Each number is 500 + 40 x the weight over its row's rms, rounded and kept within 0 to 999. Layers, rows and columns count from 0. Numbers have three digits each. The size before them is the row's rms in percent of the matrix's.

# layer 5 MLP gate, 320x256, rms 0.161, rows 58-129, columns 192-255
100:461506428521574512493530527481484522511506513516497522550428492519441464546526491461521455543501494529469531536429533503507482491486480555494530563473473507495507448467508531564466526514570481
110:491500393527507528492518413482459508461441488470521492507476471471460478507502471466467391461506601481510471482507498489471488429503415530478499533447471540573479492517505515513569507551502552
099:476498509560485543512543488455516487550433535465538475488438470488514486530447448518511549431535521450523494407463506460459486482530590523440537498494426471487534551494517508527512549541521433
092:540502577476472551474502532446484509539589428497512540553548487497461436516502432492465482523466486438543459541498578484487559517517436415544442451492518507481473514494559483553479459479573551
100:553493521467575533519519611452494516511501533426504519522464523448474515494547528529442430449546549511480476529548407458435529540411538520442467518493481499510474398515498452527542534468456481
094:493546471455512557547524475459453414478469478437469517479496527502515527560513545483442470536458482427524573480483556570539466474547437520482495568527491499594544581484504463528510516513474471
097:463461446535469560526525511512506450514482524492576488538498484511487522524504504542503467496563567449473500417528460465507539478563573527475445436494507409536505492402489494504409504518511511
099:487519502493540516478488470450503477522523486512442492526486574462528475513466475541500462478441505504531510533482476536557515482519474500519452568493467432506524500504487517492496454454597543
099:455479501472443534542497536528525527501478410490520557464489494483548504484531475517573397489497508549535594525524517536553452536474486546453471496512510495505485496477558513454513555472548506
096:536521520549501423531460480455455495447583490512507454551439466540466473541548538490478503547529494424511457426518595479561442520487543464514426489481447522583496526513544550505497470457442513
096:532477557466537480516463549460565516491419509519511434532499527424515547501521474556494572509480512491458532519458566539533488482483479576531503469487527508480456495507466505481437517517547534
098:542513564416488545530410572526525514485493468561580506537567440516497495462517473534413549575513479556491467480562572465542477539446514487482532472573497508482469471464505441535459504452532474
101:478455430580493546506479514514442429492485497463476501517532511536506527497551520490485535507549517515468575466432488502542523469507471543404515456496429517477513571506453561517416542547507477
098:445438438512442550516470488481443457499494412499552452560510474458562549461475520473467543555479470505476536462485541436539528472508507469476450434537491506504461504511381544523468587484473446
097:505572473560488550452452469468408492501522532475503502513447413509472534491528486480524461503522481557516414385509579456453573462522495530485517521488536498511538523530433517514478400532488465
103:500499483582443476485414527490501520464500461464569492519489455497481466493460550485476459542537502442534469533570478472497492554516496516404527525526482492509471559534543542515467468484496495
095:530460512454473563563512552466534442493433420530499491494549531419499566563531467524444533469557466509520485429438498528494417513536472550461573421571487466416519576510523510484525525550494449
099:519474567555460487543487525463487481544509408461525511463506477453556478520492534501523597550484499451493472463476465493575557482472468440431442555466476471522499454540462539445527498559529519
101:480478458424571545412534480412530497475553529454431478525463509509512479555495452512496480484484529512519453526505494516468523533518554510536495546526469483511536510468511478530611480492480427
099:543496457483515591490546548569495525489472507575443440519498488458496455495471483516497467417589510520413488487509563539457563475549478554502518484452459450431468521559533511534477547505541438
104:479429482519454517504566495494495504512490489486602498497540451451549476445465456497463428521417524489488440492551531490446443488465469496479534458466447499536539513481511436506524545518471470
107:472463549525471509471554490529554532542537543497497481551525443527457485513518494499575511519455435468507467538538519541533513502555513501446445502455465480486568512469433441590470517479549513
096:517423459567475508546554494547537399503551406477529468472522500487495550560534489544423514521524524466493476450435462464531394469521530497492486519540528483470525466533540497488444496527535512
102:514388528408513465450461514497574477496446541471511499527543505500540432480522495521490488584493496573486486559426515527486489517471507471533436509478498501498514468439465551481508461488498570
100:538489526385555512418474528458545478414507544518493523545609515475485477488550502494507536463504537550499588496511480520468496527438427561492422525557532453566563424519528479505506496505498467
104:521438442529547486551542504478535501489452471520436482500462450465562587506532553571496529545477474433568485534495493586591505566507438534582513497536493447492470543515485548542434486522539462
099:567454482470497538446601543489515530469497496438525456540484458506465536521514505468523477525429519525487527504577519536471463471545440467528446472468574504454498532472469521479479406413475469
105:470499511494535504467479538529519537474455512609528540478524448592464513534482500514550462461440585495518556523519506516477535491537496509560459538466491525489452493541463510507526509481497517
101:504479499482546501447556520471461460472522515490515569542478470531504521536519509517490530485486508471444530462512490477509434495572431546509474517555447504507527570519493515613527514539461545
105:502511521477446519466559540538524509544503594505414457529518476612590519516467574558496454500508484491525489407484511508521555503514477558501423486527483487525485493495517447502430515538488498
102:438502526529502539526537460552480460492487485484539488579531571496442503466477517610529516489510507483467445459448511499472509505488540468441491492455536536492416469572507456583503515502478506
100:536543539549482435540422532440414509513580495552430525573533481486510474449457430606513450515546476467472489496535538468497506481538486558497466424524498498475519534538451510466445540583506568
100:563576515568543570435580536388480499542509578453415536515509505477526442485547567526471556566410481533500455506515526467509488468520419506447497489557548485505516483491464516489538526416522446
100:497539532497570486553490510447512496458522420445416458520513549488481489456551465551535451388506489527418481541492490462539573496496458475516477470443529474538501516536538556511506445460559502
097:534494538418473479522472546523471452509388480448474494471521490461536489541528510581486523497503453512503538513469415550455531503478524456542451534437522437474513504505455503563527511444555448
098:573508504450414519487501504480487484506431592493456464540553532492514497426514475573528541480462540389496481516605561459432479543509452528457482457460543502460575507466510422515441439532557483
102:505510507507526477522488583553483506557558488483493454563482595431504562547527484492505485518512431592510470544533502408475514477519488532387415483514537456493478504495485476521533503514524520
100:542495495507537485471597533416522487497442471476430563506471487425448505483517545527509473515451467479599504480485473537532522401461507460439541552521524504421534473499525498528413541494473491
093:487475534532499506479445572496520490531509571471482469519471468510512428614469491466583427470475492504471480591477499542459492470518517458518470519551550501482502430505498554503551446474512508
100:494455533481510555481499521483442488559503460505382479594509555577500462490476544526487438522457519467547489498452513528502598489473477457499532435582454577454507548483472526499500499528499573
103:505489497498478503543528486477520491500442519487454549617494560502440548472471528483445501475570530482459463523519533511553577519507522534522546454420434540482567494535496480535475523505517529
107:548524569506512532534482471521468500528566497540519499444518525464502488551528495455515479504502439525461468553513498541485579401483417477451435457503490465545491478486551557525592491506557511
104:563552452534472504524495463513463479568539478504500455481493555482457611494533482494546505558510477534464507463479430428518513559550459566512441548527460424473540495512482509513537560451577519
097:582526502570526563478473492478488503530526439506470550488464444442501503524487489509491517523518503429540565500444479497489523417635461470492531557532518521509566457519521445507486447502495489
098:470398450495475577453480524447547499496490426481534514497597462510520555506481504503502465512531482461470491497461484516521461537518506477549462493553485503501587426498545431488489561555464498
099:555453466502456492459523530431540532511491471475470504516486473478472511517483545553420529566518543540494496435567500559570458578459522512431507467520534481474478476566554558559509470548497477
104:586523576511530486529474497500576428503502514461495532552532490496464517462531504496514399539458511539617480524469510497493569539431491475477455516467563532504478553515486492510561482439582580
104:478487570472387510530533504475467471545435555493490381585603430511492446504451499482516494488515527511452550500498492477540455538470539577531558478453449487464527517469500545528497542509504463
101:500469441493473545493513461525467476422541467464450498485507546480485457466497477557479417499417511512511472524472512467569489510441552513440467539523458477515496537499476469429471496568543478
094:492543556432483480438432508445453532571472513530502532421414449474481474539547500546506440452507526556500488556463499466441441495487518471484439466570621525494492429521487560493500588529556458
103:463481514482506517569466484381436375476501488570478484500488495449478521556521458448500477521528486518446479540562529423476464522541445450474476522549500403462582518447476491540466574468484533
093:550427511513543551459447534583475510512583515506529536505470497480506534514457542560524596503445537527509509561495510525486524471537441532504452479485523435519462529586401537535451472478520556
100:454538528499508484527461469556483467453477537533449536515526560474444557458451541543519578443532487533514470569487464470482462484591529458452476497517418560519490478616507497522511520494566497
102:513524502468464493525602491462511402532456416492422412532494519526509448511552499457502454528531489431496419488487504481520539504490465490528418443535496513531399495493511470522531478512492510
101:495520547452583474511515510521558504485497495486510471502535477546567492537549429554533554471557477485561490456486520509498446466510595544499462496519491417435485482512572583496539502535513536
101:504560535474558448507515529535466498496542446552490546500470500542484496510513504489518490529550485464432525510570479524486459487449522471469559430545516511449486480477511493531470448625497489
099:539477506486511554598480456501503528493477465587455507494519580514534503403486444555523511503521482550480466545472528450483500551504494455499440493526499463452501478494584487466462538504589434
102:492466463401511541497442499502516524527437476472464508547516509538484416506452487465514543442507524438507499524492461512450503501479425560524461478458477493478574456482511529437536474532534467
101:559469551456516427502550540449501481499464439587553503474530460533501445500514484428546467464507448537470483504519525486484472503543574557508494603419587518484453475510414558469482551513529504
098:488490517499556578536453508528498522531461500455492453523476491496527578441484499472474546580543550543554560456505473574538532478490557536467407580540570463503512537482514498521539464521526517
107:501434571534504509410562533491516461534456509514520552483419457469496496521512477468589527493543500536456496482551535498496497562542439490490499409545555474470505507507472483455509441514513454
099:476465513542470538453480535506496444517547478493515515506500568522512480569482442496504482480544492524508505517422464517461519544504448500543536518494511507495503567582478501549505527456457526
101:504507575442507490425514529513491512496504492507471471498458514516532433583462493502405512417516519494436492471509568532539467530488506530461544585533532498504432493487535525439454467495568575
102:507504522478399528591523544479463532468555460508461462471538544463486561557425423514481462451443510569527543512531466529428484443482513542526466487495532520486453571471519471485449488593496417
103:425463464520544479526508474413534486497509509498476506512556560494508547541434459515517508457507532438442572499475511525533449522531536532515521457538501541473544588508504491558482406573577496
100:447554511450538562491512521545440534506557548499400450509540572444537481552490503474525462507495448491463463451524473483533476527498600558474480440551477516484535470561487512482413497530468477
099:517528526464534563518475522531535426552456497474528505541456443460536505530432480469510501509485513519460466519531511615541464537543516485571497476488470573527499517519535440431444468523453448
100:522551481466528524556495490486509478507529527432490530548546496474529521503518520444563481549458533501511483538481496552501494530473543435436528427453523499468432455429489529496489472445563469
098:443501497533481455473532488477459460473460481496421484471455542534551447555483487456590488431526523548516460513490507497478490428471497486418438548587546486492517525501461512498460457458495582
104:520557475537527481466466524487559482486525504629497583546454511464497426558503490473466494484575483453466553406536480508514560512473470478508492596464522463468409513555480575502559561477545503
102:480540541556459513482554502565523480492486481451451467572501492396503587542462459520464521470530507496473456474509500471544484564488463541511502524524508542514566557521480490452493507515511450
100:478519447470547474523545478504509461440585536448449456508532452565482506498484453478533512546480599523437471515483537465485495528527511473463507554484481536494506509486555398497492440539501517
# layer 5 MLP up, 320x256, rms 0.166, rows 58-128, columns 192-255
107:514493471468481561457509475463537465497471502495535462543419509455505475441484543480524484543461531493456531523522494473506512505571516519506474519464522453466457555474566411543535417538519512
111:468521563503528434512486407511501504449458487504394439577524524466520467524528516545488510506499517524498471489504498488512580568489439499449589511480519431473403461525450563474542482475548418
101:531410475433489556444543516521528531508482497525473507509523515474510445551531527536510527486495496548430435498525518525471488626470504513529516482555565473469499500503456455590470526414523464
099:492516444604465456477426572462501525452481477512444460511530580530487484495481535504472455476539582523496456536476431487430461496498462486526481438477480467541567486518436510509520516503470437
093:489519530521519504526434446458514519488543465502540541498546509511509470496505376486476386520486492571551581495463461546471538559406491486445511535533588491508542510468534506555488472500467524
098:485501466485467518550525548488521512445515502511542557489474520480466543450514491511487463459509441445456524475485526497589434442478525528490519523471555430464511447570580516555534542464493512
097:372541545582500551528554465546577422469524537460527436546500432488405505491581528531522519535482565499480522492528483522542593508472536567489464434518519472451499525370491454495522558470491495
109:497514548478531575509438492507448522469515455577486555565554557497551427458443537530429494560516517479472468487513533489477514540468506480483501563517487421507517438423559575536518565492478469
097:461530493502454508562446546533490487450560473545435506514476573409526516543553483572550425555507456485522477500542530580438496458477506488464485576567505493447549512501483503474476471479558532
091:462470508479538474481523505483517575531478507461449409466501535427508442575532461490556451465515527510464464508516526470548473529561475507519503477521559542512509486521445489478504442444478485
104:418539453609482441528530494409497490448550564523540532515491504427468543453464564455489454479459447529459452492489488460507511556495487531509468482515538481466494542452538504577527489539521488
096:412520558563498411545509565500532481500536489572556490517464508447527571473555513505532450462515481534427480564494485511497484502523566552421531514524559509546560546469493532493469514454497505
097:510591482544426537507535507439532441502537464509502489508464542475487526467421442499490483537486515504511552493566480474483425471573514440552460540478494470510442420492500520484505497494508516
096:450476513542479505527473594488481491488499448537445453454502487467473481445572477488602445552470454515521525504530530466491539470518517512486519496563557576422552560500418466492555597558481480
098:527515453483509493492591465496504412546491465493523536515521489470524520456465472512467502473446482514514554491459557508511481575521513524517474463516551510436561464496443426464512444555460486
099:513523471518533544471500523490509536542476462486521498535498539559451485561567521503506483440461467517518597491525534505497584494489537512502493537508427465503488428514448491439471465461481523
098:512471464338462493540522551513492484512493475495499482501463475471583525478519546518458506496494502410433501506468519478477438485545475473485492471492494411481542479583529538520471441497472487
102:469526505520500584563485582480459540520552448512492489476533487493511469544525528500451549501480517454534430452536469467622486523456402525453486443562534542481506532582534506523504510538493473
097:456554469516532539537508494492489455463479466465519483412505518492557558487465502529443449528461490489457518524458506527638504484590551499410456451477518493470459488407505525551469541517526528
100:427515515507541524481471468469486450481521469473522463543496556405481534587542506483439501507474516532570498512470527463476501540411467583567496498504550467536492485440458501570466510533496514
101:472472509468449449504489497561478474561511464476519558513500460479474559443426529449479552556467526521483437450508457497545495509520443548541559529479542473588536550463422503475565508587487440
106:522477498504498547489429509450431486523515564521539574558508546507495513445476456455542562459470500492529348446573492512477476479487503491514535459436497525475470512494500524494457509532467519
097:563496491429475420471546445515427445485433493561508432534522456448511523537547407518484459426543394528497492498452521528516494508544513571457493531531520399538417535528580497505516492468504466
115:431542465575488529616496567538442468481518520469489457491475514561530527535453530422492522489440512533498468518511521516509512478584508520465566475434489528508455496472542538555545445526509523
104:573417462522476455434519464454539534552451525427450450489479467484486516475500529509504494456544490503514535461531531491447467472539527483500472533507500534598533488475488518499532545489498519
099:500479527516417468518525515504543449469536498551494554516498539464480568490489569485461533522536520545474499456549515549543588482452510471567487469515421473504473521493495505509581513450511534
103:571510484477456515456522482513514502521489502475437566482532547355605529452545548569473493426488504475481592485504506512410453489486485488514564508481456545514434523544510453533508525444419503
105:592535491462506492536541560504552512473481574503489554484443556525552592549495469531526531532495455487621503558514442409465555535472439473573518464505439522513532536477442506499566526431466452
099:494542548473565530466565402466484512516525486456470564469529550462473432488484517471582544517481559545484498515487559547500504537556491499543522434455489464540486575458521490520508486481505517
111:513527518461522446605502417537532527557559494491481516593492493446467444503487502540577546490478507556467540464472428441487547524525478500535484489466437449487487487481553492518526511516489466
099:525473425466476434519449505460433483521558480514494518475519565506520478440461409510378508579569491460564463518491564477502546486422581540464558481436432446471521490432508514523532435567489561
104:540399505440508537464459528520573504476504464466486540535516519519545464458487503517428466535480463531456446492536486486457409505494599534488536504534535451498556441454570499542486486466532501
102:489489445551464542461393518557549491483480515551547537490487525489539493520449512563507480473518491505493484477500536427532525490564473518488504498483488508505508536435427494566444499536551533
099:498528416502520477528499509515473433515447489531537487502570551520501542495437440490480466570475426546491450465560481511514459410423555524473566533560536523448567511512494460532439455523523528
098:542521513456434499496477433492481549482506466517533426526442546494528491509487503533462500530510484533577511418550519480540534511486481499491510515509545423493454491452516497490515514532499504
102:480484482492609436491511410455513592506471515480476523419506465473443421481508531518497472494515567450469488494480520461475463511483464489485506497466537559529442582528527527567487387476452516
100:444531531489523492471515532458543459505543573460444479451392496457505506534410460447507540456461463490529530508561484473560445543421526490519543462452508544491544473517502525447469474530464516
097:528460451464559414442475530481533556476445467454454514517481520504498502425553544513512411538466506440493503537545488495461528518454448522505538488509462534506494401478487436556467495461524495
093:521522531434553511433487507504478513398550520579554472397509431500516443465512523455472547516482407562534532465570516566529433481515463496439536458432520488511547419465450527528543460480482514
096:566489498511471504504493475485499555544504568535472596507521439510493534523588459479529461499481515550504443479470525453483539472471569411512465433478524517499455458514534424545459506446571502
097:486509467542474510488354492534462491483498483531446541465526505457569487483571476577548475523475523555438486499491504539513503524440528520498468488537411531551478552488578492446509470520530482
103:472506443485521440502439543472433561553436414526542483512475488498547504431565519440476481579501511583524442501467563454446477550564522497468569504475568497497491577495460442563427539516490482
097:506488513509498502425413558497504508518523507592445490532485529394499516466485498508573497441539533477471483527394479469459570509510473463532475517495564494523528500470519473550493485514505521
104:600486560518550548551510472554501477508492489499431512458515519538544497491452474497436494409473512523507471534484521461428495480495446430498445501516493511551471455499470425429506523498551533
097:510544509560469496472485565436536478473491515517522433502459468459440493551561483483502526506526536543503567463493544458521537544519436570437473428528495518527506542485567546481482405537449496
102:536522532477446455429542516486475542434479482529448504541476436435485460579512484437471473581542519511491470475538458528533431465527459533499552368573512496527472475548492497542418502448455513
109:608498499458451456491488553499479521455440535505493586491445440577562435518484572512574449499468505564518465524416498516565501466518539486512452477481497531554487496550500494524528512426511473
101:511476466545515547505563489485487514465423567515485538586499408479421469537503515537528531482502458428537545528492471582525432458498492493487429494528515510496484437528537589521471449507436480
101:571473490492500487549513511488494451459532492503454540440539458562495496454509581483505478516551539414568463533578582441481542477512485471557430520469508544464549552517474491465463481525458560
093:487538556422521574527484511552505537504510504438457490488499549462526521472553493498524521480514467568449489541476485563513487515440476444539476449511457573504473514416521483520519434459517455
104:501518533508455450471470497548511509505450532503517481476415510476479565459498537507505516487508407491505468493521491522453464530444590520478497489556526511532526519546434522447518490505499541
101:494493497478463423494510515518464466558455472539478492501465458524498459502511525422521517492500499446483458493474469498479530423480502546530543461469443523453445445422515505443575566548506523
102:550521558466510450505501546555546393438507483475486599508561571516500525525502531494450579464554493461500497512553519456450427497536548514560452524519530481484596560550559443525556441512521502
109:445449546532459471447550504521587557450506543440512494447478484434507566459469532509483522533472458563472498508485471475482489500516470440485471548509501591522582384513491576531496505467427516
098:500523452476544518451503506489473526522450542481540525493484433475517486487536542528471512548512468546531443551507570431507500506489488475489513469482488521523469465463510441490574468480521490
098:509438469485601496522506490483540489492525471535510477520542553515488439569482514576466439520574435500473554504509568462525467585516492541540498468544456522540469485510572478551535429442475467
100:457499451525481497476555435500469493516480513527572515501506535553492445492477492448445479548477507561527493482459496573499488460514453542497504467570478442557498476505501501469522447514441479
108:538457414495506575483578489492441582569450509434563555524520494502517517519436458485505544458504506470482421457511515571458488421464542531448533502513424548488518448437511466472446529487517482
100:513528534461503535481551524476562487540509488480523543484554544541427470465527495509458470515540498489532475459520476498455473495563518532523526458467486463461522527471474488468503465556425453
098:421515585530488490501498447458493490507463548468506486530440509428498556505465477490505526492494520498550572553458530500498557493516529514539460487525466539544550442525536468524551478561505494
105:515608465473507482498511505531509469511548511544508476489515406525470445517515530447514443504473483523498518494491478542571459507521415490518509560546502465524519531489548565442492543489553510
105:560479503442535461503485494483468518476526474511530523481500551475532509518424509451523518497480474491507549471549554461444521454505471472554538509483556549516430442497478619452516563527496477
097:524533424544459459463532544437552471429561470438545582516466479500503493503532466468478478473512514533494538498498500491567576557521478537442521548508435530557504495549527477486516519471463504
100:508481438562429446478537452525509553440507505505523504541427562542492417426428517462497523515458510508476452543506497446512575451460485465455577507475427541500509454529480451475560483499491556
096:539570472466503486521487523522480534479463528452555411535447542493526481484506538525479511544485493437498516433463474508485512397518542523511572472518534525501460455486557517484496455471578468
103:516528449506544516540465504457493547438505519537473522544489504518471445474532550533515522579488468480505457565473504531490589495457534523484551511460490595503482569475564503565534486524503530
100:486558459429539489577477489537480557505572465497391463527578420503480475516501487476475543479522446478501509495531523573442509469477446508525454518461536454462487516457520495504511523479483563
100:443486470447555467540588530466518489571574571552467455518518510543532521439511510488502441555555469463500504525505425521457494469458640451513441496472535462479494521509505475553474480474559480
100:520484461516461570569483511491460413490521505427433506420513566476580434505484478539532478572513426535520450580472502448504564522440494516489502525528451499532463502562440458497612502495505480
103:513546432470504531506487452541531477397549515528478523537545509538572533417544549538488491426498448511484490492575448529541448488535500446485460586488555495506497514490486457501534512477494514
101:525509525481503481430503522571529468589499519506534515467434525488482500521455503491534451472538591510414490483502503492499485461467468466512553455522526480524518511508479467550475412446493498
# layer 5 MLP down (transposed), 320x256, rms 0.152, rows 58-128, columns 192-255
103:512528577446544534421516476509494515480522461517468490546491527484482492572492522554484495526471532558524502581491377508484473481433494520514546479484471506508517555491493442513463499534427542
104:497498509476514453476486487498509457456412510489471470502455460470499465494477514443530456480506443467556485517472480485511433456459512604533420467403490505500482446450445461512493519464461458
100:526541570420467530589573547474546497550452478482496516539516533556559562473532543497525507457458503483503531495580520555491458511470517494458644489505556546536435518476481566506516511505468525
095:517494496565386523517525465572544484548505546511460536473549505456531506503503469588484533487572561472495544540493459493477449549481436438445512566492475510494549478454543525503432428518452458
097:440559526431523474508470520540499443461481458573576512503516512487551547522493543442504528443539497434421508524559525516488500494554544517501540492447561443546489491531520507513505524485520543
096:510500432536532590545494433540554406494510528498455501511409465398476540539524497566481556526457499497437427487504558437531449483500535474509588509457419471464496459515488529455489440498543531
095:466503382407474550550496532512534457518460431493422489479423606527527500466550539431490468546513427473527502537519462510483524543530570542515517463492532476469512537489504502557552545518514483
103:485537488446553539536492524452478518539475470541509521458526505505541517494454483518523510516490504469489463499445435474531547476521562546471545563576528478561557527430561411491510545524392549
098:438505472488470528492473527545457458452419489472463597537514468489427486443501592537535509468504495553526527526437464510579537503516482478526440490514540459576471508559476585483484497411470495
095:504427395561447546584454409520468470540454497527460519442459483487439526571495513511435522528539521519471517457595517474491500500484495509480541462516470502438483480508454515437536468516541502
103:468439494484494457543457549453497480482557511450589503534544571533516504457506426489514510460431516435475539466530482479532520541475516523518540534456489512448505447512533553514488574506532463
100:521488539448537475500600507492476467501497543441485508484545491552519487501551528453499510508530403525498496542471494509464508470484504557514599487523554439463454477538470552594495537403663478
090:509562490486425436515552518487462485457442622573530598478476506527488520498489482478465490492460475449495478507476526504539479489531424550520384508527498497516484502497469552542569489549575441
099:551499532408448439490481453462531516401472484566532497498532452486568507470515512460487535510474521507497537475506397450517559555485454501480515511510500461479504501443555473485538531479558524
097:475489483383540485533476572549456488514522603485475422506547521517490496520544529511481542479496590517458558535537526475515532535517460534504372475522503419547459586516425467536519500426507484
101:520514503510510513545465362529500450512510455512503549522499453517478506558439547479515463433528538489518517483501484449539551533500531423495435521506475500490433512486518463488540479529493446
102:413484493487452504502488542518537513520405447583514514499470526489516522551543468555578529557517491584515447514577517525472500455517508473500582486471527479482532572490499549562471510487587480
097:543481548484470519504552479509455577504565493524564511561490448482539495495488547591490549482441456459482514501489494494526470536501435538501389448523527468560455496480477518489493454517600536
100:473400433615457503483485535517533479494459569528467460487547495461480558470448497516484455516410574528594445548465463559491481540495462527469533446472452548450472482518544519497561515427467500
100:524482464503585464485518480498497437511480497512492432453517477473485477465539462512526440566536531493527492545564430499476491593549505442557582546468539514566472570478470444476561425533523486
100:500514496572522527537498443480492563438529427463474466552556513497410438559518520499475442520496476479533554533499495458538543546478527470518527544493448526516559510409563492513487537418348576
103:556571552468563471449501514537453480498465447484436570516525511491499509519451496472499478487499473550498457454536486466501549455474558457519525510480493440459489551579488546540557496585449554
097:577438526497486499536505523499536508458458504537440405512502518460436495492514459463489449489470497543510493421460492544518482471525531481504510479485434517539430446514531547529450494489531474
112:519537495526461460541541448493565465427523500515480474508573465520487571475527471467478514505513556490501504497468444542497492531585535532440404417516451521501456584489453494507432462508410561
102:583489506516519539529519572526446566563525453509404569466451529510477484451583436519444500508483499518465433540522500512486495518485599487517502505551461507470564508444486543441504475455572527
100:527520470449555449525516552476458479437534484453450532514437529494523501466449542486527522519508455405474406517509461470528545474470427510503493492506503505542370495531522525520545459475517526
103:544585501472455552462515539455560490519485449480490522545524528536546409477551527507436503508505478436541479461532529486518488484543554545480523536539470426545539519472502510512405508430457449
104:483458510532426591529499477524463511506533535574485503536502497492507484465559479501474497513478508511473578450462459545471433515449543536470480473599499492504511470526565515428504546429483530
099:478528561416546510426552507536470450554460522505471493523500465491491475487446455430584496518446578469435482534528440495475525485535466466532489523588521467447541479566555533588565482563469503
111:498535523458494495438451494561490573520457507539469517514533491487468541541577428480478445482505567522522569464504439491465533476505493472502430515453500526459574501484521527507531436537471452
098:438531428531519568546447477447523466462487481510457528454472481513546496509470526475445476512476502487523505519531468500548477453506565466519555485486526566574533526516518562457525500495523436
101:540512491517471503552447549423520564533565513518486493544433580458511478530480517512548532530533496573572533444544460446470422494509546488446468488488463486494494491433461472492427474535501535
101:506445484550559547505514435558522465459528510489498479468475511509508506511483486567425508498456494454559443499476540536490497513538577501433485559465491524529547586499498515498517427536453491
101:409531482459477409634567499435491519458547516488487461510514525470441515455585497422567530522478514549517498472493503517528495495473513520476517494573522475543490409496558547434553523497603547
095:540520537553443492578434475531502522505433457540489483533451448523492500524556464532486456500576434459483558476479529554435562479515536535609518495450437607483486504530525482502552536567509513
107:448555442575479528459491442502457496474574493514531431539488489498458590494507476471484475527495511436508466483486509478529530529518463501498448500497451558538428472515532509499489511494506530
103:505519456538481456490407537506442471502492518477481495471547442535480505457541559466509497530523503453445430437472488477496503566567495526496542533495544515435536497490518499463480454517490480
101:509453569470487418496540525521528462559523532483467510450433543424458491477514527449506514532531571549503465480470519515577548456473484463543444513457511487519522472471478554553483511421508479
096:545509532546511557485423514509491492449506487532546516538570497436524533498488379451468536595548517512546465541549473453554427477476421450429517517479491562466480468557486519540561462524500433
095:513448564464534457412424480490447504477480514520459490477469482467514437526537534491470477511405532508492510449540450505424510522462550506510426498489520453505518462537509452541495465558525454
095:472484505538484501439456467519538537534490536565477570551551535497555482463597481482539480458540588567513498534513488426498555547502408493492433483506481506455551526553536535531508507505571594
112:461546524476473578478502593489462434500448516517504516497497495552522465502506578504455549441395517486488471457494594512512513545536561436561490480513585483444480440514529521542499539445552462
101:455464499567565470456459495477447545539500478499566420510485534512528508532465514525553508546532531530517462437548550452504578503486490554499475508496505508503478503559535539560489461489588439
100:487473521455483509524472517434496512535557469519577434519540535453445536516481437556586474507533535455469558530456535469486586470542479516563459441475570517541529447557443506502442534527552465
102:451513502512450516472448447444527526473594406481455481542471523571491505513459545485515420497531485551429500458533523464561536509514509439550503455500533482435444496600510512496500525504488498
104:502548593563551546404506472477493536436487459402530509534501536420475467524414467511483492528469518516494515514476537494604449471465490443516491539518508513465481423485535495515475534463441495
112:539446488547532533568514506592491458525448541415501561483525470550524462476528514482510487518502533526521467444428505468458559538486596452495672459374517507503564504524455525509504566408519586
106:485462527472485490595478517560462509521464519483488430503516505513522515501458495417479554573517463578527491471483467564538539506498442508478411483534436511482430573508443491464503505507526482
100:512574454483505557574461475461491396519511512584475503459470543482399541431499514447465489570503459509490468553505513439478502516521442543568489482496577511490498624503539413535451527563388513
092:465446534498497459432543524510479539482488420481517564487501514467558494477485528510487434527445476539501531517517551505472512522502588498579345523517457446481472505428470487455507468507572483
105:491493488544533515480459482579493528514566577445485584522411515502493462562495428527426563512554471505463467468511483523470541434535531493420628437434490494498501468544504493483530418541416441
099:498535541495522425480456480495500518521548464519547489539538514438583538555542458499534536574536515478510467511572521414474515474469492507553524449513459460457527504530500482480430480533415488
102:524487516569471496490527509486505464434464537526429459533488498506472555473527493515480602482540517474533524507571515551474449481448487486440437484521551540525542579529535594484537497461436544
104:499511537500477491514485455502526481496524516378416528447552442462488487505562585500476493496496509525480568480487502488469578547556454469465490521580595532513506509509491491494548506482396465
103:524606461530519486456563481535498445496509552502526537497386510537555505499517554476520515517531517414490484518506460471556507473508458460549508489507488518465419477542536513502550514445515576
095:466583555498467455486441492414527512538525509548532486552626499574548460531469540497488493502467518515553452563536454485504487494519489541500505507465567469457538502443433439570548481520547494
100:476461481546502562517493505548578403554454536531526559418534545554482443517469551512485443504547515458456418542496481512500485520463520486467595419488483541486475538493492490504503519486481465
102:575480473468542445452434536598517480473557511526511557550515449525523442479536478545502422473543501536484477540509496492450490414445584471508559462439474511481490518518499483459503489449383487
098:487513497484546575486487468557543414555529476526526536456531502457500450504479483528485448498551460516541537466436462492531560536504578446502506465484440494544544522505507467440538517492502512
099:538549469489503455549520513530588511459548500483467529444488447524537527497501491559435497507503453458463400493564532588533514515526481547513542525512493453427544507512533562418513445568469546
107:535479544536438483568481501518486504508504503574461435481493507495543534537439491529462499587494515513479490487491533465475549523435509541532535529543492548467496521503504442471510460502420508
096:481485441423460523496534514576485565513489478444469558510460503536483519489449439532507480548463508479483489472493486479549539498447462553447496513507549569480541501502456522376507449524603481
100:463533493477387479409494453433509365491444515518523434517492500529483434494470485533507431497489489416537545506441517465513548501479514524539396540558537503484521496548538542509451512483527542
100:531481363543509461531436525490524477534518522478461444526492542498524444499474501456441465405444497495440495529466497490568585498507580423511425511539529468486541468474494488475477493465469527
094:484526473555576521448541514557512494521449514417521456483430535574509541498515470469495525529568513573468542440455433510495554599488594511432678533483490568470546444514459505469540495511415468
102:475527530486512496518478515409529446487448493527473452461511508517530505414478538527545584530519534473452488527515558489467500479525459494452484464551486585542551538496472484543504518500445504
102:484458474484491517446543401495557570493504519488547540463480441531487548523506475459535545485480485528497518508469425561461507535490503499459544568454550459551536561466526469554525542481560517
099:474541494588474455435485526494532463557487465583471523505509462458457505530497533477378468460456501473516473459545463551512578455460497461434451524529487466580601531495519445532480510466559506
102:476497524509509514577477540503425476475491571504460471421457523424559536558507511444433553503539532543478514526503472463520573526448472572473619519498476520462526517483410484494434500505513593
100:571553479458495541484461499510534562543505425465524525519504512483469438468481487482530509528555500498469503506522459501535509563528437517518432421436505513535493475501540472492452470492492495
099:534503463490467585425439519441471497463529472458428460538517503466485492539490507513512492490528496539536495511536454537517467484445560555548530568489462451472556494534448575414528457494524478